config = dict(
    hidden_size=64,
    vocab_size=8192,
    hidden_act='geglu',
    qk_norm=False,
    attn_scale=0.177,
    bias='none',
    init_std_qkv=0.119,
    init_std_up=0.119,
    learning_rate=0.0081,
    max_grad_norm=2.0,
    final_lr_fraction=0.0,
    max_seq_len=384,
    train_tokens=127200000,
)
Each number is 200 + 40 x the weight over the matrix's rms, rounded and kept within 0 to 999. Layers, rows and columns count from 0.

# layer 7 MLP down, 64x512, rms 0.175, rows 0-63, columns 64-127
287,221,162,211,230,200,125,171,160,214,195,180,223,195,141,193,206,191,210,163,165,202,120,255,225,203,257,189,201,214,234,197,215,242,197,227,107,225,223,211,239,232,178,174,196,206,221,270,172,197,199,210,251,215,219,197,184,209,240,162,237,184,173,252
227,170,199,188,181,165,178,268,149,190,188,134,266,274,204,260,150,221,185,280,166,266,236,201,192,217,140,169,230,237,181,151,151,255,208,196,224,211,243,138,158,177,211,133,234,186,225,119,171,174,207,174,141,220,227,213,233,222,203,136,208,275,280,191
290,162,201,197,239,221,181,205,245,195,240,186,247,177,221,139,311,139,231,250,98,223,211,183,196,170,246,228,134,204,245,168,155,180,200,172,188,190,176,208,198,82,136,193,174,194,255,274,256,225,243,209,200,207,164,196,161,146,196,264,176,207,197,164
251,191,230,191,236,210,282,252,251,220,226,178,170,128,208,179,202,157,167,169,133,98,173,231,178,176,163,216,231,180,260,152,210,251,248,179,256,204,164,228,223,143,126,132,167,215,190,228,213,247,211,210,120,260,169,149,170,178,257,219,202,143,173,185
171,198,206,189,175,157,219,195,216,161,191,174,124,257,139,227,258,178,181,178,229,259,183,220,133,202,157,183,192,202,192,210,202,187,154,234,166,238,217,189,206,223,194,241,184,176,202,107,231,197,211,221,233,220,255,261,205,204,153,161,183,253,198,281
190,198,209,197,253,199,155,126,211,177,189,127,251,249,199,250,211,174,162,175,90,221,177,246,207,206,254,197,152,162,148,196,213,172,202,239,204,230,116,238,187,223,195,216,230,95,273,150,185,86,186,211,263,168,186,190,238,143,207,149,176,208,266,224
230,202,170,194,219,163,198,282,217,167,106,192,253,211,180,220,230,151,206,240,132,176,272,217,258,143,217,199,173,213,186,199,189,205,231,188,187,259,255,210,238,115,196,210,169,174,215,223,178,258,222,225,245,134,221,168,201,229,133,130,209,185,191,190
192,158,221,208,97,166,212,193,180,186,203,255,147,201,175,186,166,270,176,154,275,187,172,208,190,194,145,206,240,164,159,223,175,211,189,267,122,214,149,224,250,132,212,201,189,276,181,196,143,169,130,240,192,249,152,224,222,217,182,179,132,223,143,177
389,162,212,196,204,204,244,244,184,235,190,215,234,144,98,122,195,223,171,319,202,303,254,253,201,153,131,231,130,163,180,207,214,207,224,189,286,218,164,169,213,7,262,213,216,199,188,203,218,258,45,244,222,262,134,159,164,160,173,208,328,179,167,256
120,190,188,192,147,142,197,195,212,172,190,276,212,247,204,255,148,190,218,161,176,194,231,198,221,239,237,184,234,100,170,244,215,102,215,144,181,172,209,247,139,188,163,182,197,179,253,92,207,161,97,224,205,206,220,126,153,168,206,173,198,186,138,229
235,187,207,219,174,157,215,222,167,186,155,189,212,150,187,232,144,185,175,255,132,224,277,182,173,269,222,190,205,179,79,162,189,190,185,238,209,239,190,185,185,221,240,199,196,246,216,190,212,276,190,197,248,123,124,153,230,166,157,208,188,235,223,148
230,234,219,188,219,209,147,185,292,213,224,120,299,180,250,223,183,190,193,194,163,146,259,259,185,223,111,188,214,200,205,235,295,180,211,211,261,247,227,233,163,215,239,182,280,180,174,258,191,157,179,241,241,199,208,159,171,274,271,204,154,165,247,181
239,177,200,200,202,237,200,240,157,205,171,208,228,175,256,183,196,169,208,234,212,218,148,239,231,185,278,196,157,221,97,119,269,142,154,229,202,199,245,202,283,181,182,229,99,148,160,216,265,142,165,243,201,200,198,280,199,202,224,197,191,242,211,268
213,212,270,202,185,133,217,215,189,221,179,204,301,178,155,192,220,140,197,248,235,157,261,198,208,230,230,223,244,283,239,121,227,109,177,150,147,165,208,195,204,181,154,228,193,217,230,177,149,137,260,160,323,161,170,212,180,199,198,254,170,189,192,226
218,193,162,221,264,164,315,177,188,185,131,187,267,153,207,184,185,208,177,219,256,262,188,203,219,254,229,168,202,225,223,144,240,183,237,209,187,198,190,183,223,193,172,142,218,202,205,162,206,147,180,160,279,192,208,237,197,194,191,210,204,176,261,201
209,207,194,213,186,186,185,172,191,190,151,209,200,259,206,215,262,138,180,164,105,276,213,145,161,222,232,201,248,203,183,181,210,164,179,197,186,160,181,200,231,139,139,200,265,166,186,217,240,181,253,198,191,195,261,215,175,272,227,198,248,211,183,274
134,159,189,214,258,174,173,261,167,225,212,232,170,172,178,178,130,232,165,239,200,215,187,276,163,220,179,193,227,189,129,236,250,209,214,221,154,189,144,203,182,193,143,169,123,213,254,199,196,255,161,156,114,196,205,280,243,139,150,185,220,242,125,179
167,194,188,196,196,197,163,231,259,199,131,218,192,239,202,118,205,260,199,218,178,234,189,190,256,157,19,210,215,243,170,186,212,239,101,204,227,165,180,187,197,266,173,193,203,183,214,119,205,222,213,198,211,199,130,190,143,192,159,213,213,177,243,192
181,206,190,193,197,162,215,218,189,191,181,206,234,212,179,219,194,195,226,157,180,205,238,188,223,197,166,198,217,205,186,269,207,122,218,251,201,161,197,166,230,297,195,203,148,135,209,189,286,155,186,215,209,153,162,91,211,191,212,303,210,204,234,174
184,231,186,214,197,168,140,158,207,216,205,200,218,136,199,289,216,205,200,190,267,202,169,119,195,198,209,209,264,124,228,194,219,171,147,187,207,135,243,227,123,157,192,231,220,276,212,189,162,213,279,235,111,186,156,212,188,299,243,115,229,161,269,249
201,163,226,189,178,175,160,164,181,197,132,155,188,215,144,166,192,245,180,246,178,198,177,190,195,139,254,206,205,178,216,201,200,142,204,240,256,139,178,161,168,183,233,173,201,189,189,186,207,239,189,158,263,210,189,165,246,170,223,169,225,164,183,200
250,150,183,200,215,196,209,265,211,156,162,195,163,171,202,236,209,233,191,202,168,123,192,138,208,156,62,179,176,189,159,230,186,117,223,236,179,169,247,156,176,209,201,231,229,214,180,196,198,140,243,212,195,192,193,193,201,164,128,225,206,135,221,190
215,184,167,208,214,169,203,208,151,245,207,230,257,325,243,241,240,201,174,137,163,131,245,146,205,156,220,201,212,235,144,220,232,113,206,220,213,201,195,175,179,264,198,157,280,157,148,182,253,216,186,149,204,277,147,148,199,181,183,204,197,202,119,148
223,212,182,221,217,210,270,219,203,190,187,194,160,246,164,266,195,262,187,227,280,196,182,161,171,204,230,221,179,137,229,201,236,231,183,207,193,250,228,256,183,186,202,189,177,180,208,276,121,332,156,189,164,198,197,268,161,248,212,203,240,248,186,245
194,214,244,210,157,197,216,166,198,180,213,329,135,285,266,188,206,175,209,201,207,163,202,109,217,165,202,187,215,161,160,141,193,205,191,187,133,237,176,208,207,234,249,141,193,196,181,123,258,184,195,220,259,163,277,202,244,190,218,262,178,202,112,142
214,244,176,214,200,195,162,211,236,209,199,173,193,180,151,210,175,128,170,198,178,187,276,199,268,310,158,200,159,196,242,187,182,194,204,233,159,156,139,225,125,197,268,246,195,243,206,156,189,212,224,208,227,211,225,198,222,93,205,160,183,173,194,143
198,252,209,208,197,309,255,111,107,204,221,169,191,164,177,190,188,245,204,176,150,245,184,217,192,195,303,174,234,153,223,233,170,200,221,222,221,167,174,189,115,177,244,179,172,262,275,169,184,187,177,245,228,102,239,198,231,245,134,250,268,222,246,185
232,209,157,203,234,237,250,184,157,237,151,166,73,253,204,167,245,147,245,215,262,136,204,174,152,225,219,210,191,254,171,266,166,145,266,221,177,211,177,238,125,111,215,192,207,129,204,167,205,294,203,201,210,198,176,175,122,239,254,128,182,205,194,214
181,225,185,210,169,152,181,228,224,194,192,136,177,210,168,236,200,190,237,197,212,233,200,213,200,213,207,208,195,215,219,180,236,203,277,134,189,134,182,188,245,181,172,176,208,248,208,179,144,180,225,292,162,183,280,193,295,244,175,212,152,201,195,252
256,145,179,201,211,186,217,259,212,204,195,199,189,167,167,136,170,181,211,204,120,289,181,224,221,189,204,183,313,190,178,185,240,213,198,191,172,186,224,155,203,202,173,215,223,255,205,222,141,144,205,147,186,131,203,244,206,246,155,199,172,208,147,250
234,177,216,204,170,220,188,253,169,167,194,242,173,256,172,144,216,238,204,231,160,185,233,234,276,244,177,203,211,216,175,214,173,221,254,167,208,191,185,197,149,210,156,200,169,188,180,228,207,205,173,166,174,221,151,238,193,230,170,254,192,174,179,227
278,221,208,214,238,206,185,298,231,200,287,143,179,189,207,198,281,188,244,147,182,113,239,213,208,177,187,210,137,217,171,151,215,189,320,142,250,239,175,205,228,210,202,211,209,177,195,167,228,193,199,249,204,207,257,139,153,119,200,178,189,176,157,198
224,200,208,193,221,221,268,229,243,231,196,125,201,201,211,262,210,172,172,141,295,244,209,151,274,233,194,205,188,266,178,232,158,155,188,169,223,159,188,164,181,172,155,200,201,147,194,240,228,205,270,246,228,194,186,280,185,159,239,214,154,124,250,249
165,229,193,187,135,232,173,197,207,207,222,184,227,213,259,208,184,199,148,158,279,198,171,159,273,220,173,193,226,238,264,189,184,270,241,202,213,151,225,187,240,276,198,294,288,223,212,226,206,145,180,216,239,177,273,243,257,216,234,173,154,214,141,125
274,243,151,200,202,272,216,123,225,240,175,227,236,198,191,182,197,184,153,227,17,186,164,210,207,205,95,162,264,248,182,244,164,177,236,181,182,170,169,291,219,114,180,211,232,186,232,191,221,260,258,269,134,282,187,232,224,133,231,201,199,190,127,280
208,192,220,189,194,168,181,242,194,194,133,172,255,208,171,185,240,144,207,240,244,233,236,237,183,252,232,218,234,178,246,182,214,158,209,229,126,197,248,223,214,211,117,153,173,103,248,205,175,193,245,261,205,159,181,244,222,155,233,228,168,242,206,250
228,226,199,195,240,157,179,193,191,182,194,199,162,233,216,231,261,128,196,259,115,251,210,248,271,228,253,186,181,213,165,235,203,200,192,268,152,193,216,164,214,164,179,164,186,216,221,192,269,121,212,143,287,151,217,205,230,242,110,147,211,202,238,268
203,203,223,194,243,194,175,169,270,198,209,255,154,189,272,184,135,178,286,197,214,192,216,189,195,218,167,203,158,212,247,124,227,173,155,250,162,191,221,303,207,151,196,224,135,183,206,212,254,182,189,184,167,232,138,193,226,186,221,165,182,86,315,122
224,235,201,188,231,241,209,190,228,189,224,164,212,166,273,222,155,192,170,236,169,252,148,157,183,226,137,194,131,236,164,223,149,178,165,243,235,173,230,77,213,195,219,292,193,178,219,183,192,223,214,212,150,134,141,273,231,301,225,174,227,233,207,95
153,162,199,214,191,170,153,160,161,182,241,205,154,227,242,178,198,217,198,223,240,243,174,192,183,188,256,202,214,219,230,185,222,173,194,178,244,250,209,123,187,251,171,216,239,195,208,193,287,194,176,170,161,232,135,169,239,226,250,216,226,192,221,124
233,214,198,198,196,183,131,227,173,155,185,250,259,219,96,254,165,261,183,235,200,163,237,186,226,222,188,194,149,209,180,178,197,225,115,149,238,191,214,203,246,224,217,212,237,250,228,170,267,166,271,105,212,223,212,127,155,184,188,170,215,201,151,214
118,199,221,203,220,247,217,143,278,240,179,168,242,162,183,236,190,266,199,197,179,227,177,209,227,185,238,201,258,157,199,240,225,198,187,144,211,203,202,197,171,221,170,237,210,192,218,274,215,231,211,163,302,168,233,198,192,191,148,117,169,237,225,206
187,184,246,205,197,228,233,240,160,211,327,110,173,202,168,144,256,246,287,163,220,183,182,196,158,153,165,179,167,188,216,241,214,227,234,230,220,139,185,233,176,218,272,145,289,154,199,132,253,222,181,210,268,216,188,199,250,195,192,186,226,187,154,187
128,223,174,211,279,199,206,257,207,220,162,202,206,205,241,215,218,186,215,188,230,140,225,169,181,223,120,222,185,222,261,207,293,192,135,159,167,202,221,148,184,199,209,206,263,183,170,227,193,180,241,123,180,213,175,147,150,152,230,185,220,232,251,195
122,227,188,203,175,212,242,258,185,222,232,258,179,169,177,66,233,200,179,238,303,171,236,195,180,162,83,194,154,197,248,126,221,221,274,181,167,185,150,202,233,203,161,197,152,231,142,272,161,163,196,186,245,166,203,238,154,171,207,212,210,200,164,243
240,208,147,218,155,234,233,223,191,172,159,171,163,212,225,223,247,179,209,207,138,196,246,170,226,197,184,180,124,194,189,242,166,220,216,243,224,209,280,125,214,170,156,186,153,166,227,102,261,176,207,195,163,237,180,200,211,127,165,168,189,139,249,175
202,184,151,176,208,184,209,123,208,248,253,158,200,204,223,277,91,110,211,244,270,247,257,146,151,212,208,190,217,193,190,203,209,144,170,172,174,200,173,120,151,197,219,222,210,201,202,224,190,216,198,258,136,246,219,218,147,241,167,247,203,247,234,173
225,201,184,210,231,131,220,244,241,244,220,227,201,214,155,149,272,286,259,130,217,198,187,159,186,184,153,205,175,266,183,254,255,231,224,161,189,212,201,196,175,261,242,263,203,210,152,252,172,192,237,194,241,236,196,201,221,186,112,207,202,189,143,236
252,184,201,193,220,167,141,177,213,235,154,272,174,164,184,168,190,209,201,167,149,194,204,210,211,199,182,201,263,156,233,141,224,224,224,230,200,162,234,167,198,215,191,254,196,238,276,252,249,152,217,150,171,169,138,236,174,255,141,304,243,191,185,203
204,170,198,219,203,207,263,224,167,184,107,218,296,179,217,213,214,181,259,200,137,178,198,170,206,243,182,189,150,237,147,206,156,256,241,239,218,211,206,225,221,249,125,231,153,218,144,176,180,212,207,206,99,79,194,171,216,194,229,208,134,202,209,125
173,216,229,208,183,208,221,253,161,236,195,167,195,232,194,184,176,187,179,245,183,217,209,263,220,210,199,194,107,156,263,250,215,175,211,226,173,163,174,159,185,173,198,211,207,201,198,213,165,141,195,206,197,188,196,245,172,234,207,211,183,269,259,193
281,215,241,201,155,253,195,185,146,223,239,155,183,157,187,201,227,187,166,185,178,178,176,192,209,249,155,203,235,189,104,238,128,253,221,253,212,197,138,212,250,186,219,227,228,252,161,277,173,222,121,136,127,238,194,181,268,235,155,209,215,214,246,232
180,236,244,183,180,248,240,121,297,220,202,152,195,242,214,214,295,88,175,170,176,162,168,219,191,105,212,203,181,221,342,179,257,182,211,211,178,206,185,187,191,120,208,143,176,227,236,174,216,199,212,123,147,235,203,218,128,199,251,170,215,165,270,262
244,200,228,198,241,184,273,207,125,240,245,159,161,154,249,188,187,164,188,220,204,147,148,189,181,193,204,194,172,214,233,187,213,239,133,187,207,209,165,181,216,190,185,134,146,186,176,234,152,274,215,145,137,292,245,162,245,225,226,180,185,180,200,261
264,198,185,188,189,233,226,131,220,279,284,277,228,208,269,186,258,199,172,211,131,286,207,180,295,209,167,175,146,230,245,204,154,208,221,182,205,190,210,161,246,153,234,109,204,194,256,240,241,191,250,195,187,175,225,179,197,147,201,240,231,314,130,198
299,205,198,176,240,186,260,217,198,224,223,185,231,194,167,181,316,127,222,230,140,256,183,151,238,122,161,185,165,263,161,185,175,187,216,239,220,160,191,129,191,216,251,125,200,142,236,247,306,151,180,201,192,167,226,227,171,148,252,202,227,191,276,218
195,174,183,202,213,164,228,237,195,196,147,207,216,249,226,218,208,187,205,252,281,231,161,218,178,218,308,190,295,216,207,201,203,239,202,212,163,162,220,169,258,156,239,171,198,162,206,211,104,221,123,202,160,138,178,269,144,227,205,162,137,223,185,215
230,230,237,192,246,109,228,235,210,161,140,270,149,204,160,187,237,209,157,143,247,239,190,180,183,191,191,215,235,254,174,172,149,158,178,215,220,166,172,174,189,234,238,159,154,239,148,229,252,111,203,203,230,195,313,218,162,193,196,171,185,185,211,225
209,184,213,195,199,220,213,196,210,253,223,254,197,179,148,242,202,195,160,242,219,224,152,176,216,227,215,217,135,230,218,191,279,180,148,196,170,157,237,255,242,171,225,160,189,274,211,189,155,205,249,203,279,290,256,183,235,241,182,264,169,120,193,220
248,212,169,197,213,165,155,271,209,236,201,224,225,151,155,232,238,205,186,159,151,214,225,231,236,192,167,215,255,219,183,248,218,200,204,163,275,206,221,184,215,161,292,163,182,223,177,229,257,252,158,200,134,214,120,215,221,233,268,223,217,175,260,177
297,191,211,213,206,209,213,196,197,182,144,217,239,203,187,181,169,264,247,185,119,220,266,234,192,167,114,215,207,167,223,198,215,243,191,245,245,195,284,192,232,222,249,153,151,228,219,191,216,148,128,201,248,165,166,233,116,236,210,207,196,191,245,236
191,196,212,214,174,175,254,219,186,132,164,133,220,154,245,250,201,261,190,160,185,161,179,184,202,191,122,207,230,138,214,220,174,213,168,238,232,225,236,196,182,180,222,198,215,220,216,200,155,189,296,210,252,115,169,203,167,249,179,189,207,311,245,249
157,173,242,226,163,189,188,190,153,145,141,190,231,261,134,167,340,316,205,124,174,169,203,244,243,191,165,211,207,206,109,253,208,185,190,185,278,155,240,233,196,260,200,169,271,249,163,188,163,213,215,186,170,172,267,216,198,88,195,231,175,228,162,164
205,269,223,186,211,243,208,181,174,207,237,180,216,154,143,201,188,143,237,181,231,223,167,188,193,258,151,172,194,203,245,112,198,152,201,218,152,183,177,262,136,190,206,228,230,156,198,243,246,164,232,255,186,169,219,283,192,194,211,263,109,166,189,114